Part of a small language model's weights: 4790 steps.
Each number is 128 + 24 x the weight over its row's rms, rounded and kept within 0 to 255. Layers, rows and columns count from 0. The size above them is the row's rms in percent of the matrix's.

# layer 2 MLP down (transposed), 256x64, rms 0.53, rows 14-113, columns 32-63
size [ 97 108  91 104 102  95  92 101 111 109  95  96 109  89 105 122 100  92 106 101  90  84 100 109  99  91  99 104  98 105 105  96 122 102 100 103  87 114  97 115  82  96 107 106 120 108  95  95 109  92  91 113  94 131  98  73  77 124  96  89 101 105  98  87  84  84  88 109  87 101  93 103 101 127  93  99 108 100 107  87 104 101  86  95 117  89  97 102  99  95 103 103 108 100  96 111 106  81  98  86]
[[143 111 137 110 110 113 100  92 129  94 103 110 124 129 106 165 169 164 142 136 115 143 111 178 109 137 116  94  88  70 121 106]
 [102 115 155 127 132 152 118 127 125  94 132 142 145  76 122  99 115 128 122 155  98 144 151 103  98 136 133 119  52  82 162 138]
 [159 151 130 140 152 176 111 124 138 122 150 109 129 141 150 135 113 135 135 151  80 103  88 111 131 109 129 164 156 125 143 159]
 [139 171 109 134 143  93 112 110 119 120 147 119 164 117 122 105 153 135 134 130 165 138 137 109 189 153 145 149 131 131  94  95]
 [145 141 153 111 102 154 123 140 145 135  78 146 132 174 141 125 131 132 106 108 132 167 128 106 116 123 142 148 140 141 168  90]
 [126 170  90 123 154 157 162 119 154 127 148 128 179  96 149 126  88 115 156 121 160  86 122 125 136  86 165 164 103 162 145 130]
 [169 135 158 164 136 111 138 128 142 119 145 155 140 158 124 105  89 127 150 175 113 115 100 135 124 133 113 117 132  78  99 160]
 [131 153 146 157 142  92 128 133 104 124 145 106 158 133 154 128 141 149 119 149 146 149 111 123 141 106 107 112 148 109 160 153]
 [101 125 143 142 151 147 145 146 147 130 111  85  90 115 114 128 141 117 107 122 103 123 163 138 141  66 128 141 130 153 132 130]
 [149 111 135  98 150 167 169 165  91 137 128 144 106 137 127  84 115  76 106 125 131 119  85 136 129 113 144 137 120 153 124 133]
 [134 117  96 149 125 154 110 114  98  98 121  89 136 126 109 190 129 129 154 116 136  91 137 180 107 104 134  84 111 104 109 114]
 [ 88 108 127 119 101 167 126 166 118  91 142  99 130 132 135 118 118 104  88 147  82 125 164  96 131 179 130 109 136 147 137 107]
 [ 81 134 122 129 150  97 120 121 157 125 182 117 143 187 146 108 120 130  95 150  93 152 136 127 169 135 110 158 140 154 156 152]
 [116 108 120 121 119  98 160 169 147 128 159 176 107 118 149  90 133  87 114 126 119  55 117 139 117 115 167 160 145 154 148 138]
 [125 158 111 148 122 138 104 150 104 162 158 124 120  75 146  77 164 123  88 104 160 133 136 154 128 106 161 142 144 157 162 112]
 [142 122 127  94 101 156 159 173 108 139 124 157 141 100 159 138 128 136 127  93 119  95 159 144 135 140 159  99  87 139 109 139]
 [116 102 143 124 122 128 119 141  76 112 117 144 156 140 122  98 121 148 164 134 137 120 138 166 137 115 121 124  80 104 125 117]
 [ 83  85 119 133 131 143 152 103 122 139 153 121 151 161 123 123 116 111 133 139 147 114  92 110 107  97 115 130 128 177 117 114]
 [150  83 140 143 141 118 168 101 127 137 100 114 105 159 181  93 144 118 100 151 148 106 110 110 155 136 108 159 119 107 121 153]
 [134  86 124 135 164 145 173 178 159 170 106 152 109 137 124 115 119 114 165 147  88 110 141 131 100 133 127 120 107 101 155 122]
 [161 140 174 118 134 118 142 126 106  88 113 141 120  79 155 102  69 108 159 156 110 147 125 112 179  82 126  96 170 119 131 128]
 [110 118 132 155 142 157  88 171 183 133 124  93 153 121 131 154 107 136 116  97 132 155 121 162 148 147  88 149 108 138 164 148]
 [108 147 129 112 103 183 113 136 121 121 114 118 136  93 134 152 136 154 116  98 124 132 147 147 148 127 165 143 103 110 155  83]
 [129 115 140 106 126 167 144  74 108 159 148  90 154 153 129 107 152 124 109 142  72 106 134 122 141 112 166 133 112 148  94 120]
 [123 148 147 125 141 123 126 179 145 136 135 124 113 114 134 175 179  90 128 145 148 143 113 134 149  74 103 109 138 148 123 162]
 [135 120 138 104 106  67 153 100 144 139 111  76 138 136 134 114 110 119 106 137  93 143 100  95 145 110 131  97 113 112 116 144]
 [167  76 126 167 133 113 129  94 135 112 102  95 123 122 120 101 120 109 163 141 111 100 164 125 104 156 142 132 127 123 128 121]
 [140 118 143 136 111 126 147 117 146  99 143 165 102 161 124 145 127 144 114 175 154 101 166 113 127 147 131 133 100  97 119 159]
 [140 110 137 144  86 137 142 170 151 104 129 140 112 122 133 106 106 153 111 109 114 130 129 138 155  77 135 148 155 122 134 131]
 [125 106 175 113 114 132 169 123 114  84 154 147  96 103 119 178 116  83 132 114 141 133 126 122  96 100 100 158 100 149 158 138]
 [105 142 157 133 133 157 149 153 139 174 133 158  90 127 127  82  65 142  88 128 119 114 135 109 121 109  73 154 156 113 135 142]
 [101 129 120 139 121 140 134 127  98 109 117 142 127 155 151  80 126 129 139 135  74 148 177 117 132 118 122 144 135 134 125 136]
 [120 112 115 127 135 131 142 138 120 159 143 133 150 166 152 111 116 146 115 100 133 108 147 164 115 164 127 139 121 148 131  68]
 [108 128 130 138 110 136 113 142  95  59 109 144 104 149 119 150 126 158 108 104 156 115 108 128  75 180 108 144 117 133 162 116]
 [104  52 120 123 108 120 125  95 122 117 163 102 125  97 103 102  98 128 118 105  95 103 164 123 144  87 128 133 117 124 131 174]
 [104 139 115 118 193  78 118  84  97 136 155 111 138 101 117 106 178 127 136 140 122 144  93 139 159  89 133 167 123 133 126 126]
 [160 110 135 136 112 114 109 159  90 143 130 144 106 143 114 113  99 146 154 132 156 101 154 154  95 139 165 170 174 102 153 135]
 [139 162 128 108 112  63 134 117 112 115 132 113 135 147 101 136 113 122 139 115 159 123 153 127 119 132 161 132 148 107 157 114]
 [153 128 113  98 180 122  81 124 121 148 129 140 132  61 128 121 113 102 124 148 162 161 115 141 143 118 122 142 175 147 123 159]
 [133 167 113 133 146 113 137 112  92 144 106 123  90 125 159 121 146 139 117 171 104 103 119  98 116 126 148 162 176  98 107 126]
 [152 113 151 104 135 129 124 110 120  47  97 123 138 156 169 109 116 115 158 140 124 114 101 120 104  84  69 139 162 130 136 144]
 [158  78 129 116 106 102 181 118 148 172 128 102 152 163 166 122 152 128 103 123 123 165 145 162 138 131 153 163 112 106 111 164]
 [131 100 151 131 139 172 122 100 134 103 159 142 134 135 110  88 126 144  87 124 160 130 142 148 143 136 158  93  89 137 136 161]
 [126  60  99 121 126 133 125 110 125 129  86 157 137 147 140 177 135 149 139 104 131  89 168 160 141 122 100 109 123  83 122 105]
 [134 109 150 123  90 155 130 139 142 113 120 130 154 101 133  85 158 126 131 156 144 132 137 155 136 183 103  95 105 115 118 128]
 [130 129  85 106  84 149 127 132 102 179 147 121  97 111 114 163 117 178 122 157 134 124 123 146 136 138 161  97  92 131 139 131]
 [147 162 120 137 112 152 118 104 156 128 122 101 128 152 131 117 163 100  99  90 127 136 144 137 178 135 138 114 113 131 122  92]
 [187 125 126 138 105 134 121 108 146 136 134 137 161 136 118  87 137  98 147 157 120 126  94 114 104 110 133  98 140 146 125 191]
 [157 102 115 102 119 124  74 169 180 103  75 125 140 123 157 181 106 152 147 179 129 142 164  94  88 136 125 142 139 137 133 131]
 [118 132 137 185 142 101 152 125 135 140 132 163 112 127 114 150 100 117 120 129 156  86 123 161 126 108 148 121 111 131 152 150]
 [186 160 163 140 110 119 115 125 108 145 135 122 103 124 142 129 140 113 125 129 124  90 120 148 170 147 106 100 104 155 121 174]
 [108 126 113 101  77 112 119  81 110 138 150 114 120 124 113  98 121 143 108  87 163 138 107 158 133 140 107 122 152 149 149 115]
 [134 108 105 137 111 158 163 132 121 125 119  75  97 130  87 152 156 144  77 124  72 143 125  99 147 149 114 110  94 126 135 129]
 [170 140  90 151 128 114 125 118 153 172 130 138 140 127 140 167  97 142 147 148 134 182 172 155 105 129 157 105  84 122 108 139]
 [145  83 136 148 128 134 121 125 135  90  80  89  94  98 116 143 117 133 142 128 110 134  99  82 111 114 108  99 142 149 110 118]
 [129 111 134 160 147 110 110 107 122 153 112 137 131 147  96 111  98 120 153  94 125 170 152  86 108 103 156 147 178 107 103 145]
 [162 113  79 149 110  87 144 117 118 128 107 159 109 108 134  98 116 146 111 154 103 124 145 124 133  83 168 134 162 153 150 108]
 [130 106 143  86 136 131 110  91 132 130 106 161 135 142  68 106 176 108  79 111 136 149  82 138 135  96  90 109 154 110 143  89]
 [136 125 140 116 122 102 158 111 140 113 137 144 113 183 101  99  92  91 136 145 153 110 120 114 122 104 144 157 167  78 126 107]
 [ 92 124 135  83 143  94  98 154 144 191 134  94 148 130 136 139  73 131 160 159 115 148 142 123  95 120 159 144 149 111 131 135]
 [139 139 113 100 109 130 137 138 101  85 110 162  70 146 136  83 117 150 140 119 107 134 109 103 128 109 138 153 127 124 134 165]
 [155 140 194 156  83 138 132 144 118 140 143 127 157 110 147  92 134 100 104 148 102 114 136 129 128 158 177 150 144 137 163 157]
 [158 113 154 111 115 162 153 114 148 130 155 128  94 134 145  82 117 112 119 133 139 119 125 180 136 130 136 133 126 116 164 107]
 [125 168 152 152 169 105 156 127 134  94 114 164 128 141 159 135 112 124 183 104 117 136 113 123 128 103 114 179  75  96 131 133]
 [ 98 142 149 145  68 135 133 167 125 161  90 133 131 111 149 136 159 113 127  89 137  79 129 110  73 167 137 101 150 103 120 146]
 [168 153 129 146 158 116 166 100 109 107 134 148 118 156 170 152 168 143 115  94 153 136 135 135 112  85 112 111 128 179 143 134]
 [ 97 104  78 154 191 180 121  86 171 121 113 149 160 129 134  97 137 112 121 137 103  98 132 137 123 144 107 106 119 140 152 140]
 [107 142  94 118 130 136 115 146 123 158 143 176 137 121 179  81 129 141 139 148 137 116 125  73 164 135 132 103 157 116 150  98]
 [134 115 127 158 149 119 124 124 109 109 151 136 103 121 111 127  67 142 146 127 130 109  88 129 115 103 134 129 129 119 173 110]
 [ 99 146 145 168  75  93 122 102 121 113 140 127 112 147 131  99 114 141 165 120 116 126 150 102 119 101 117 160 129 117 101 121]
 [141 101 152 147 119 113  94  84 105 119  88 128 120 142 143 143  74 131 153 130  94 112 118 113  66 107  97 108 128 165 177 106]
 [133  79 116 131 132 159 133 119 109 122 138 164 105 126 125 169  75 159 150 112 139 140 110 148 113 111 127 145 145 123 122 180]
 [129 141 157 124 180 116 133 124 181 122 111 153 112  69 109 136 121 119 133  91 136 111 127  87 130 129 119 141 128 115 123 171]
 [135  94 160 130 113 181  95 129 132 112  82 126 156 133 139 156 134 120 107 127 121  92 149 142 113  99 148  85  96 130 136  92]
 [148  93 107 166  87 138 108 143 139 136 135 121 130 122 146 119 137 114 133 112 158 143 111 108 119 127 133 126 173 142 129 143]
 [139 138 143 151 140 102 119 129 139 110 134 119 145 154 148 175 120 141 155 140 103 172 119 117 146 147 123 155 157 115 183  72]
 [124 138 128 107 145 103 145 125 100 130 134  91 113 133 142 147 166 107 163 114 119 100 130 197 192 104 144  81 139 139 185 149]
 [150 147 127 108 173 136 109 131 100 163 112 152  98 167 137 116 101 171 120  71 141 131 120 142 133 154 123  93  73 156 162 141]
 [144 154 124 148 136 139 119 136 131  95 117 147 142 120 120 169 132 158  93 128 139 136 155 144 139 126 159 101 151 152 112 149]
 [157 118 137 139  95 129 134 123 111  89 138  73 162 132 174 117 173 124 153  84 131 110 160 132 124 137 126 105 132  94  85 132]
 [155 117 123 121 149 154 153 116 167 148 118 131  91 128 145 165 184 126 120 122 117 106  86 153 103 149 112 119 162 169 131 147]
 [138 156  99 126 141 121 146 156 149 122 147 157 134  96 116 135  99 113 120 103 137 106 105 135 147 129 167 119 124 137 133 155]
 [139  93 104 171 169 129 123 122  92 126 134 142 151  90 140 132  79  77 128 162  99 157 132 138 113 110 166 143  94  91 156 140]
 [108 131 112 107 101 141 152 141 127 126 154 107 120 130 147 118 115  84 114 135 126  90 164  99 131 142 135 118 122 151  91 155]
 [125 135 152 102 102 128 180 132 154 165 129 117 127 128 167 204 124 160 124 120 122 134 130 160 117 115  93 132 152 109 132 156]
 [127 112 132 107 129 125 139  78 143 113 141 141 151  93 115  84  79 121 127 103 138 130 111 182 140  92 131  75 138 146 149 112]
 [116 115 121 136  99 106 134 163 182 180 108 156 148 124  92 136 131 166 149 122 133 101 104  76  92 134 165 155 162 152 128 116]
 [126 178 153 152 119 116 114 134 145 117 132 162 100 184 128 113 139  98 158 109  73  68 125 137 146 106 139 126 144 170 101 107]
 [139 180 112 125 161 104 129 121 164 130  91 150 124 134 104 125 136 159 116 103  54 106 131 124 130 125 135 109 122  88 152  91]
 [ 88 155 160 166 105  91 145 119 172  93 116 125 177 137 154 112 120 123 137  93 138 134 125 120 138 128 129  77 149  90 119 102]
 [120 104 136 116 129 146 119 110 131 176 108 150 105 170 124 123 127 108  75 107  87 123 146 129 120 179  99 103 164  83 113 117]
 [101 118 139 131  82 152 151 147  82 153 159 151 119 113 117 143 110 140 141  99 141 116 151 136 129 104 144  95 121 122 169 114]
 [173 105 110 107 148  72 133 130 142 129 111 131 156 115 166 130  91 119 119 164  97 106 111 153 140 103 106 147 148 105 133 112]
 [114 135 142 133 100 150 101 142 113 180 128  77 132  91 128 154 117 138 139 150 149 105 171 136 130 148 154 151 115 165 149 103]
 [ 93 159 171 131 106 162 120 155 144 146  97 144 179 109 131 120 154 154 132 181 136 130 119 141 136 113 169  93 119 115 149 112]
 [122 139  67 101 102 102 117 109 108 110 116 114 142 160 146 138 137 163 156 161 134 128 113 108 137  88 157 140 147 111 116 107]
 [163  80 123 139 160 120 142 135  76 165 107 100 157 125 167 112 134 136 101 115 106 113 139 115 170 146 120  79 111  82 127 119]
 [156 160 136 111 129 102 138 113 111 131 115  73 144 170 123 112 106 122 139  83 128 119  93 173 126 120 102 128 111 102 121 144]
 [121 127 108  99 131  98 157 144 172 171 127 160 130 117 126  98  94 136 125 108 125 141 132 138  80 125 114 129 105  83 125 138]
 [125 146 162 132 105 115 128  92 121  89 142 170 124  97 137 101  79 114 124 117 141 126  88 131 127 145  99 138 140 166 121 136]]
# layer 2 MLP up, 256x64, rms 0.569, rows 15-114, columns 32-63
size [ 95 105 104  94  98 106  93  91 107  92  99 101  99 104  99  96 114 111 120 107  77 124 104  99 105 102  96  91 102  91  98 113  92  94 113 102 101 108 104 104  98  99  96 113  97 115  95 103  93  96 104 105 108  98  97 106 107  92  92  91 101 105 100  91  91 102  95  99 102 101 101  96 110  93 101 105  89 112  88  98  95  90 105 105  87 100 111 107 100 108  93  94 110  90 100  91  98 116 100 100]
[[ 81 128 106 122 126 183 113 126 126 181 160 136 130  66 104 120  84 131 104 138 131 152 113 117 117 110 104 168 139 113 140 142]
 [110 134 142 117 139 116 104 141 130 115  63 120 136 132 151 133 135 152 135 144  85 155 102 164 112 146 117 108 117 180 120 122]
 [128 165 131  83 122 128 151 153  94 100 166 106 128 141 127  99 116 125 123 103 138  95 122 148 119  92 141 154 135 137 123 120]
 [106 122 139 118 140 157 131 110  78 151 148 165 116 119 118 126 152 129  91 109 157 115 156 154 163 127 124 148 132 149 101 118]
 [140 116 132  86 158  83 122 104 140  92  93 114 134 188 158 140 131 147 161 118 125 157  97 139 145 155 114  99 116 112 142 143]
 [116 107 111  82 139 152 174 149 145 119 158 114 145 108 132 128 127 125 122  88 122 140 100 134 153 115  82 110 146 149 154 141]
 [149 115 157 118 137 192 113 150 123 157 174 150 113 137 131 130 135  86  97 179 112 128 181 150 140 143 120 159 152 116 128 123]
 [124 167 124 100 103 138 133 147 119 136 162 122 165 131  97 137 112 129 116  70 153 103 114 114 146 134 102 102 121 150 150 151]
 [109 142  98 155 139  76 128  98 129 191  96 105 126 137 149 139 165 161 121 122 125 108 116 134 155 168 138 123 156  93 110 130]
 [105 175 112 115 160 125 120  81 139 149 111 176 104 142 115  99  74 148 127 133 120 124 148 143 141 136 105 149 130 144 112 138]
 [126 149  88 130 159 139 144 151 123 155 113 178 137 143 124 137 151 129 154 130  93 135 155 163 157 131  63 104 109 110 148 158]
 [119 158 128 145 172 144  44 117 139 142 143  88 106 138  86 137 132 140 158 143 141 125 151 146 168 110 152 118 162  93  94 127]
 [103 139 144 150 104 135 123 101 137 179 106  81 120 153 107 167 129 149 131 141 136 184 126 122 139 153 134  83 137 133  95 126]
 [113 100 118 136 134 123 112 128 125 157 124 122 139 117 158 108 175 123 152  70 131 149 168 151 147 125 108  98 134 137 104 134]
 [160 111 150 104 133 137 161 124 152 129  99  98  97 131 122 142 127 166 171 127 133 109 151 106 153 120 148 155 139 135 143 101]
 [119 121 126  99 148  91 140 153 126 131 112 135  93 171 163 131 151 149 143 120 112 137 122 118 149 166 155 159  90 143 180  91]
 [166 169 119  99 147 110 120 145 136 109 135 158 130  91 125 147 134 147  98 107  99 115 165 127 140 130 115 101  93  83 139 121]
 [100 106 122 161 114 132  94 173 143 136 148  90 123 105  96 155 102  87  91 107 129 108 116 122 115 152 124 120 143 171 125 139]
 [ 85 166 130  90  96 137  98 128 116 127 138 130 163 127 143 131 131 119  90  87 142 119 121 113 138 100 120 103 152 159  87 101]
 [136 129 136 154 110 141  97 168 134 112 118 190 123 148 116  96  99  82 166 119 138 131  91 165 139 106 135 157 163 134 176 121]
 [127 131  97 108 145 162 128 161 119 156 115 171 132 105 139 124 116 118  85 112  93 167 167 204 145 138 110 137 127 160 135 123]
 [123 116 112 151 145 115 117  93 139 172 145 126 126 172 118 105 147 140 127 143 129 154 108 107 131 129 104 155 154 116 118 144]
 [127 148 118 164 171 119 146 129 120 132 142 120 125  94 139 143 142 122 132 129 120 123 130 148 149 119 139 131 135 138 144 110]
 [119 128 136 161 123 134 117 154 127 116 120  57 128 128  77  85 134  99 140 132 150 146 146 133 156 159 131 172  98 113 168 137]
 [112 129  92 162 130 180 140 168 139 123 125 182 100 130 149 114  84 102 151 123 129 110 115 141 112 112  95 188 155 138 112 150]
 [110 145 133 141 142  84 151 170 166 131 145  75 168 161 121 103 104 107 102 121 114 119 113 110 173 156 123 186 106 135 146 143]
 [123 128 112 115 109 116 186 163 176 113 142 157 146 129  98 135 147 130 124 176 153 172 130 117 143 145 159 159 141 125 138 138]
 [ 72 129 146  73 118 129 111 117 156 148 103 152 132 118 154 144 132 168 155 109 156  97 102 184 144 131 141 104 124 116 130 140]
 [123  99 139 145 129 147 176 146 134 140 128  92 128  77  94 117 163 162 104 136 121 143 106  99 142 138 130 110 160 149 161 111]
 [ 78  99 152 125 136 157 127 132 129 148 137 120 122  96 141 127 127 123 130 166 149 131 129 153 154 100 151 162 103 138 105 120]
 [143 122 151 112 136 115 138 151 126 110  85 115 117 128 146 103 140 154 153 146 116 113 145 105 109 152 144 127 119  98 106 118]
 [137 135  97 110 176 137 156 113 132 122 118 147 117 145 163 162 150  79 127 115 149 139 111 134 121 137  92 129  98 117 128 144]
 [100 148 100 143 140 168 136 138 109 169 129  95 109 137 117 151 172  92  86 126 113  92 133 130 188 147 143 110 151 124 120 118]
 [137 133 111 101 101  93 108 163 105 144 101 153 149 165 157 130 138 130 119 155 132 144 107 138 115 137  90  91 134 134 115 133]
 [118 161 126 123 148 138 125 138 155 142 123 144 128  96 145 156 158  84 134 118 153 131 106 155 107 169  80 132 100 162 121  96]
 [106 142 119 132 127 132 124 115 149 149 116 131 112 137  71 132 129  88 115 124  98 127  92 119 189 133  93 140  83 148 128 156]
 [157  95 188 134 106 158 118 134 133 145 105 128 116 114 120 173 135 175 180 130 149 102 149 148 127 133 102 137 105 116 144 147]
 [122  93 162 116  96 149 154 108 119 129 157 131  74 115  90 120 159 142 133 107 127 119 139  92 121 112  93 115  98 113 146 105]
 [103 102 116  98 119 124 160 130 140 108 160 105 145 185 105 125 114 107 147 135  81 150 153 120 145  93 140 133 137 147 122 120]
 [ 95 156 146 142  95 122 110 125 116 172 123 112 152 140  81 132 131 124  96 163 141 158 135 124 125  81 128 115  90 112  97  88]
 [109 113 131  79 150 122 164 122  95 170 168  94 124 156 155  92 134 133 137 110 131 109 121 141 142 124 119 109 115 125 165 145]
 [159 147 102 112 149 113 167 139 140 137 137 115 121 153  99 103 127 119 172 126 156 119 122 160 109 180  83 180  83 106 158 142]
 [ 93 137 157  91 105 119 131 146  72 107 135 101 130 102 133 124 111 124 142 124 125 110 105 132 111 108 107 191  85 140 122 118]
 [136 155 139 120  92 103 148 163 159 110  88 104 136 110 113 146 110 134 140 125 147 116 112 110 109 156 148 185 104 132 169 129]
 [106 149 128  89 173 147 118 125 115 139 133  74  75 153 181 125 145 113 114 132 168 113 129 132 156 154 133  61 135 112 146 102]
 [109 104 155 115 113 126 113 128 118 121 124  89  94 132 140 140 138 112 161 100 126  91 122 114 114 119 114 166 130  89 132 133]
 [133 152  87  63 167 165 130 134 123  82 105 144 158 132 149 122 131 160 148  78 124 118 119 121 153 140 130 117 124  98 159 109]
 [ 85 172 117 100 136 111 116 107 118 150  97 124 107  80  89 124 176 148 111 106  98 113 129 108 147 146  76 102 131 132 136 112]
 [102 102 126 125 128 172 146 135 119  79 119 121 110 117 166 167  89 147 153 125 117 135 173 126 139 115 126  89 129 118 100 105]
 [118  88 153 127 140 163 110 133 119 159 146 126 104 127 105 114 181  73 134 139  83  71 125 128 149 120 118  94 144 141 134 134]
 [131 132 143  86  87 128 101 124 127 134 146  98  86 135 126 109 162 158 118 142 131 113 141 105 134 151 118 158 100 115 181 136]
 [109 146 181 136  85 119 122 127 148 111 121 120 164 122 135 119 119 138 138 139 128 112 119 159 130 100 133 136 167 107 111 107]
 [124 161 131 142 127  83 121 138 162 140 174  67 117 168 138 114 164 113 123 126 124 126 150 145 151 170 116 149 122 109 126 119]
 [105 150 124 120 160 139 169 113 134 165 158 166 142 143 112  71 121 163 134 133 127 134  89 159 162 109  97 132 151 179 120 129]
 [185 136 127 113 135 115 174 141 135  89 144 121  92 101 152 158 116 113 154 178 119 111 122 175 129  96 135 151  95 149 148 105]
 [ 98 135 179 137 150 125 109 130 131 118 125 108 106 136 103 126 131 102 131  97 157 142  80 114 132 124  65 160 105 150 114 125]
 [140 109 129 146 118 136  95 103 140 134 104 101  81 132  90 104 159 106 137 132 125 127 133  93 160 107  81 124 109 142 115 110]
 [ 69 127 160 104 103 127 108 131 121 148 135  87 108 156 121  99 188 133  96 131 118  99 140 135 155 128 120 105 139  99 129 107]
 [167 173 127  57 110 123 100 126  99 111 104 105 138 127 136 142 144 128 126  89 115  88 131 110 145 176 125  93 119 109 135 126]
 [114  92 147 141 109 149 133 166 155 150  77 178 103 126 134 101 150 143 132 136 132 136 142 110 140 140 186 126 140 109 104 127]
 [188 160  95 119 130 122 125 154 127 122 174  75 131 112 166 127 155 101 124 166 119 154 126 146 151 147 132 130 135 202 109 145]
 [158 175 104  84 113 135 150 142 123 149 134 105 136 119  87 151 111 170 100  81 107 129 132 115 159 123 127 160 140 113 110 108]
 [117 151 111 134 115 159 130 171 157 149 135  92 129 137 120 118 194 119  90 140  90 128 113 121 152 124 144 101 148 178 142  89]
 [177 102  90  87 138  94 119 107 144 113 102 135  89 109 119 142 141 153 138 157 104 175 154 181 143 129 130 118  98 134 157 124]
 [ 96 125 118 146  87 150 117 146  98 131 147 130 143 108  97 129 116 123 145 100 106 123 149 141 120 100 175 168 174 116 122 128]
 [140 152 130 119 145  83 154 117 119 137 166 115 110 146 155  97 139  98  96 142 130 139  93 126 114 103 134 148 113 156  80  82]
 [143 125 134 119 162 154 147 141 155 139 130 151  95 153 116 127 175 145 145 133 125 105  96  87 108 137 116 148 109  80 117 105]
 [108 142 121 127 110  98 157 162 118 119 136 141 140 120 166 126 129 129  96 102 128 101 142 152 149 117 142 136 161 145 152 109]
 [145 141 135 100 216 167 166 138 111  92 109 158 112 100 104 164 148 138 128 140 123 135 127 148 120  91 139 122 139 168 154 120]
 [132  99 116 112 166 126 173 154  77 144 125  97 120 119 122 116 129 137 128 155 176  99 165 138 153 143 168 108  99 113 131 137]
 [121 153 158  62  98 116 140  96 126 159 155 160 175  99 146 122 146 122  97 122 134 138 170 129 184 159 125 119 105 131  99  91]
 [148 189 121  63 163 107 117 100 133 155  88 121 182 129 137 130 140 147 136 162 116 128 117 146 148 148 105 121 132 130  90 117]
 [ 91 163 113 135 137 140 115 158 136 133 127 107  92 141  98 143 137 138 126  68 103 110 111 105 159 126 142 120 187 148 115 128]
 [137  98 183 131 125 129 102 176 145 108 153 128 144 137 104 130 156  95 137 143 132 163 118 116 146 164 141 108 125 160 112 101]
 [163  94 111 177 181 146 135 122 103 123  74 103  61 146 122  95 138 114 143 129 137 129 114 182 127 134 135 106  99 152 109 115]
 [122 126 140 159  97 131 113 156 138 110 171 177 143  96  96 110 133 129 127 129  88 172 112  84 121 139 132 176 134 147  52 122]
 [111 138 141 134 115 117 122 141 141 127 118 172 135 144 134 177 129 106  88 111 131 182 137 106 108 135 128 140 130 169 108 103]
 [123 111 113  96 125 161 149 115 132 118 146 157 159 116 116 101 140 146 141  94 119  69 149 103 106 123 102 149 119 118 115 123]
 [ 98 153 146 106 107 159 171 146 136 154 146  85 151 157  91  95 129 137 127  93  85 115 123 103 159 146 140 156 133  78 151 142]
 [ 85 126 102 131 166  96 119 164 107 128 145  76 151 151 106  93 109 104 120 137 133 115 118 128 108 130 108 144 115  91 141 126]
 [116 126 117 131 100  97 107 132  89 162 131 121 118  83 139 158 136 134 114 150 135 153  99 155 154 159 104 143 139 192 124  95]
 [104 145  84 103 127 127 132 125 166 173 116 107  98 124 126  93 132 161  85  82 112 115 150 130 159 127 124  82 116 112 125 125]
 [109 129 138 136 157 157  76 130  75 144 125 100 109 132  70  95 128 134 149 149 126 101 112 166 131 167 109 116 127  70 130 150]
 [144 139 142  95 168 130 129 127  64 129 170 154  84 137 134  95 136 116 129 143 175 131 151 118 121 110 164 142 110 160 109  72]
 [165 150 113  80 107 115 171 123 109 145  97  73 173 139 140 152 137 141 120  98 125  99 154 113 139 137 109 136 163 120 116 121]
 [120 109 149 114 124 119 148 121  85 126 135  89 136  78 155 166 169 101 153 167 126 135  98 152 107 123 114 127  73 147  98 130]
 [ 98 128 124 114 146 136 136 177 119 100 151  61 128 103 169 131 126 104 142  99 149 124 181  87 154 150  98 159 134 132 110 128]
 [117 114 139 154 147 160 154 139 131 111 129 153 114 140 155 129 113 132 153 110 191 119 165 119 145 112 112 161 157 151 113 154]
 [140 131 105  84 118 141 177 155 135 114 149 127 111 123 133 149 146 126 122 104 153 117 122 174 114 138  86 156 119 106 131  91]
 [115 154 123 122  80 114 134 134 139 122 176 108 117 107 125 128 119 138 146 115 159 114  90 141 153 118 121 177 127 166 117 137]
 [140 110  97 137  87 115 125 147 127 126 113 103 127 119 151 154 177 139 171 149 112 118 107 110 115 137 140 175 124  97 109 149]
 [ 91 112 117 138  99 165 163 137 110 180 129  66 123 129  92 151 112 101 130 143 134 153 117 140 100 160 100 150 139 138 129 116]
 [131  99 114 129 135 147 157 127 108 163 103 150 119 144 124 162 125 158 108 155  86 146 150 113 119 136 137  85 141 153 163 139]
 [121 164 135 126  85 144 105 172 148 102 105 131 132 119 113 132 135 172 111 133 124 160 158 132 159 178 118 133 128  78 131 128]
 [123 133  92 144 126 127 144 184 117 150 136  80 119 150 107 135 165 161  81 111 134 133 126 116 140  71 160 126 134 108 110 141]
 [114 130 162 133 117 153 160 135 108  98 109  69 121 154  96 124 136 142 169 129 173 113 186 100 125 140 155 146 133 149  95 127]
 [124 128 136 101 120 145 107 143 136 136 154 164 171 109 127  95 120 118 120 109 107 144 124 132 145  81 183 156 107 133 121 108]
 [153  92 133 156 110 147 133 115 154 142 132 112 158 137  61 143 115 110 129 155 113 159  97 130 160 139 133 143 109 197  99 124]
 [125  97  95 145 120 151 102 150  94 111 125  54 109 122 109 166 159 109 122 171  96 118 147 132 160 112 106 131 121  99 130 142]
 [107 122  92 144 119 135 149 106 140 123 108 110 151 159 118 102 133  81 160 100 116 173 109 165 108 141 118 121 126 110 123 131]]